Weights of a small GPT-style language model, trained from scratch on English Wikipedia.
Size: width 256, 2 heads of 128 (1 for keys and values), 11.3M parameters.
Training: 397M tokens, 6060 steps.
Each number is 500 + 50 x the weight over its row's rms, rounded and kept within 0 to 999. Layers, rows and columns count from 0. Numbers have three digits each. The size before them is the row's rms in percent of the matrix's.

# layer 8 MLP down (transposed), 1024x256, rms 0.0479, rows 413-420, columns 128-255
108:445496524524501518443393416428520595451510553527532523531536557473469524475514582473414529500494407570479355451512519520529481485456506447458552558511559473468557579347561517429448485432502518504490459456580487435521514498554465510483493545507584548500575534541477424498399615481466533508480501550450499464544608438473469455407531502484471531502541422532476529550508473519483488493424
096:509560514553380511548524485535577477449514469519567460475458502356511459494490569443593486568523507589520373392530552543499465384507500450507581511500503486510382466543568505512529524471569517451535525519571565499543551515564567448481504462529505398484411441428556442525591436499463510551548374497539530452437440403487431433436528443484556471503536494457658501527467429508582483516477
097:503529435519597572528561451542485461530503493524477462462503470420486441474419472573498557607489505572486495528531524558484470471481562462470558556483537488451588520448473503375573472543483478418485519440486501547460415562506467522503416553535438493446461495461475484501485508397427521478537505574485456519545589422477483428508434463581483520533454578530493454503535443422456464534556
103:475490461449466499487495584548458496461400500543486473502538534545509508499497426454376537493502492552443556453536502593464521517569458546476440539542487409585488427762562567469480484493497449475466455416536437587453511535471514576448531565457486511474443449559455555451504510497341559421546503519493573414506476459567469489516389465483453499442519572460477495502539465502489632553436
100:425527475447451454560495572383411566529508569512495472505497526532464468513571515527573475485507602517524496482453467434526544486487515540574525519398484443469475469566554565512532462491470513472543443505440403450549540507540519522553573494442539490555414519426453480444569503507387490506572491415459514482517458517542503474418480548487470545545498437479425490510567468509532426593489
100:539531498394479545518450525563439470474504533496494435526436442578570437564438523546512537527507517318496471409564497469473552537568545529507564618586452397500518540580470516515436629505515448527516518615592463508458432540448471484481494394448477543529498551469504451496513458485443528535487483563433491450470673415469476499531512514440409499421447437581493427480538433521510518478474
102:536449489555534417474467450563550432512509463530459552641531524450532414516473420572464469548546486581481482481511444493502507560462489476472568529416515472563454473521465537535543523416579527526457528534567550518492528548492436509471446444468413421449455517513535629479483570403449515483498485331517525560541471422464482463533561508439538501521504553473448532587548528489513503528490
106:486409521515396532434546514538549346377507471531402407439534492482524453538477489569493442580474511564439543611563471517530406470481561557435459520471456473521545401639503513579562538467512496470460583564503491500490471524393452487568573450542557484474465479425523596427530483478417509468521490531395488486557539477445540578546511489551471520504513496485465518506478461493521546610522
# layer 8 MLP gate, 1024x256, rms 0.0574, rows 414-420, columns 128-255
099:499435473584454538583584447470522471475486443522527549484536520409494555439521466488442427468473563519459403548504504464479546542579521460501499576474529477495490505528567543499505486528523525559528392505482370427442522563463461557570434517498532516502539511500566629499534488507512422497479444457474493464594511503533535508494378576565515518484626542467522479549458416555563501549432
104:508561474505515517585560392551585496416571460463500432447464525496465454554505429491506478485473522497475429480440476473516466389598628463518473450519582445479487571481620549525662487473448475505508416471442505466582535517550563598562522508516558425451462587574516448491526487489513524425462466452483488461494472470451514471502498466468487532451493535519510473591579600466445443530501
099:454453449551525554522562507489513470572485494582530454392460535448536517538476449478451507501597520485561451535459520502569508507468513486471465455518556506578491520391453588495464574550407494555631492460562473601487557541587506539433426488475534542445463484474503576566500470447529499506451520562554466463475617530527510492490476467568478532573530475489436440554595470516518497469464
106:576420503504575507548445455526486417484574504489522530542440539438523552449493521450519511466511399429498525623498529506515545519426469507521599410579503571500554578509460373581486504565552535525491505453615509462472450460402521476456485489543492563508548502440518536545613427478578497469422477537527499527466515534498491529583510509502464547530555469460522468487487594489562576412470
093:555483461503583527422555578389572549574477461509501549482441538430538532477582476532477537502520461598534488447504466503448557511548491570506506422473476501599557474486463456461474481439481480517603476495537517549516523487409479473518535593505475597476472546469478524496487515519524469501410484495557444489435444449539503398381606487446437474448449399567490449525550555552480493519449
102:540491467544506610550596419449491498486517510490596563518517616500477536433498478495558511463481556513622571597577546483501515461465515516541468486414527434510516562476447517503463496460516560540509416566500428585495502519512514492385491524572435558599576535413452542434470542470468450434482410460540494485512531523432549491419445452501482465529532447586466472461507526508406484483479
098:588551455580493476410603463492435483538517521511504527473462497484432519460581447482534457535386619466448448518449555496474491431567554535485547455473426476464499460551503494557506462454621488528499463516476344497565550550561572493441511491579527469561545482515532522429578550555574541527461501418457597467458617545497533411469559516518515477543452430456363515504558492580519511495526
# layer 8 MLP up, 1024x256, rms 0.0555, rows 414-420, columns 128-255
096:525446499411500517486537474461582503516511610577526450469546448508518470485473579541489530476543505468574415564504481479487510488364505505557457522549444500554512521478520456510518436446433570474530563538480506478553496377542477581437501476581463561535501508596505483589521569561515420502485576522460531599456524491528498544498561583587519471576492454460467441508569564524438593503402
098:568514468479547527492471485521461494560482450549428592534438497503424536469435556553483386509580452542454404426570511525497460626464509482473453516412457531455476508541400533515499547514484559492450493495523545483463452408505513467627578551476467463505491488506505465528539449519482512526464445559552445436435510394498490478569495499422511592450428504556532521550499458594531469427492
100:428555454522477590452487539416430496476445584509423516517572568451452467443469529540413573465426482549431488453463431558573472533479459497426531498542366573502517434514518522481470513425483510506472505552460461464514413434419593469571511475462409585482549486523456400476537511445461501506490560454564493575541515517481414514594526481594502501477568439607473455499472489521492437552433
102:446547503474481493480433495591418392463551536532504629457473578447534470522416550504560544603516513541531601501519553384548548467473481499499401444518522519562596421535426465591462535419484508565554379370509509546586500480464479524555466558417522474501514555464472594503556516482528528414434495486426473516491548423535527498536609476500512584490508484505563514391529452497469500497492
096:456539515422547470494521473481534505483492486503542570500485456473626554478550516606521554460479458491393555457470387516496540455477467595461608495467499459560447469522475455472468423520547538507547524503514457509425534480518497439512481489512398551539386422425569538481568617579491438484567476507543509513476464476471483471501501496515498418450422489529490484492429568537524505562440
101:474572488583401478499483462527365528438509477413497430516393531474463541447538412487504452535466382437555543439527457526546500490561590537443441521465420452531507496491474450454524494422504493569560533579538457481474472536571401424520531479535420486468427524505547595487437484475478581471556531501556494500554455502449544488383448443489567502611492603443531357423430439547494480516548
106:509483454492461489496539620403502381443566529404534440496551458466599465534511513548516523496437562480479483496443491463510520384536395612594427437513445475541520517509464467528450505524517469423447567552526489463533436557475528409508548445597513486486509516538429486508488551607502576395491491415460511550487567486567514452477564527490427522483461450495470523514451426376458564505502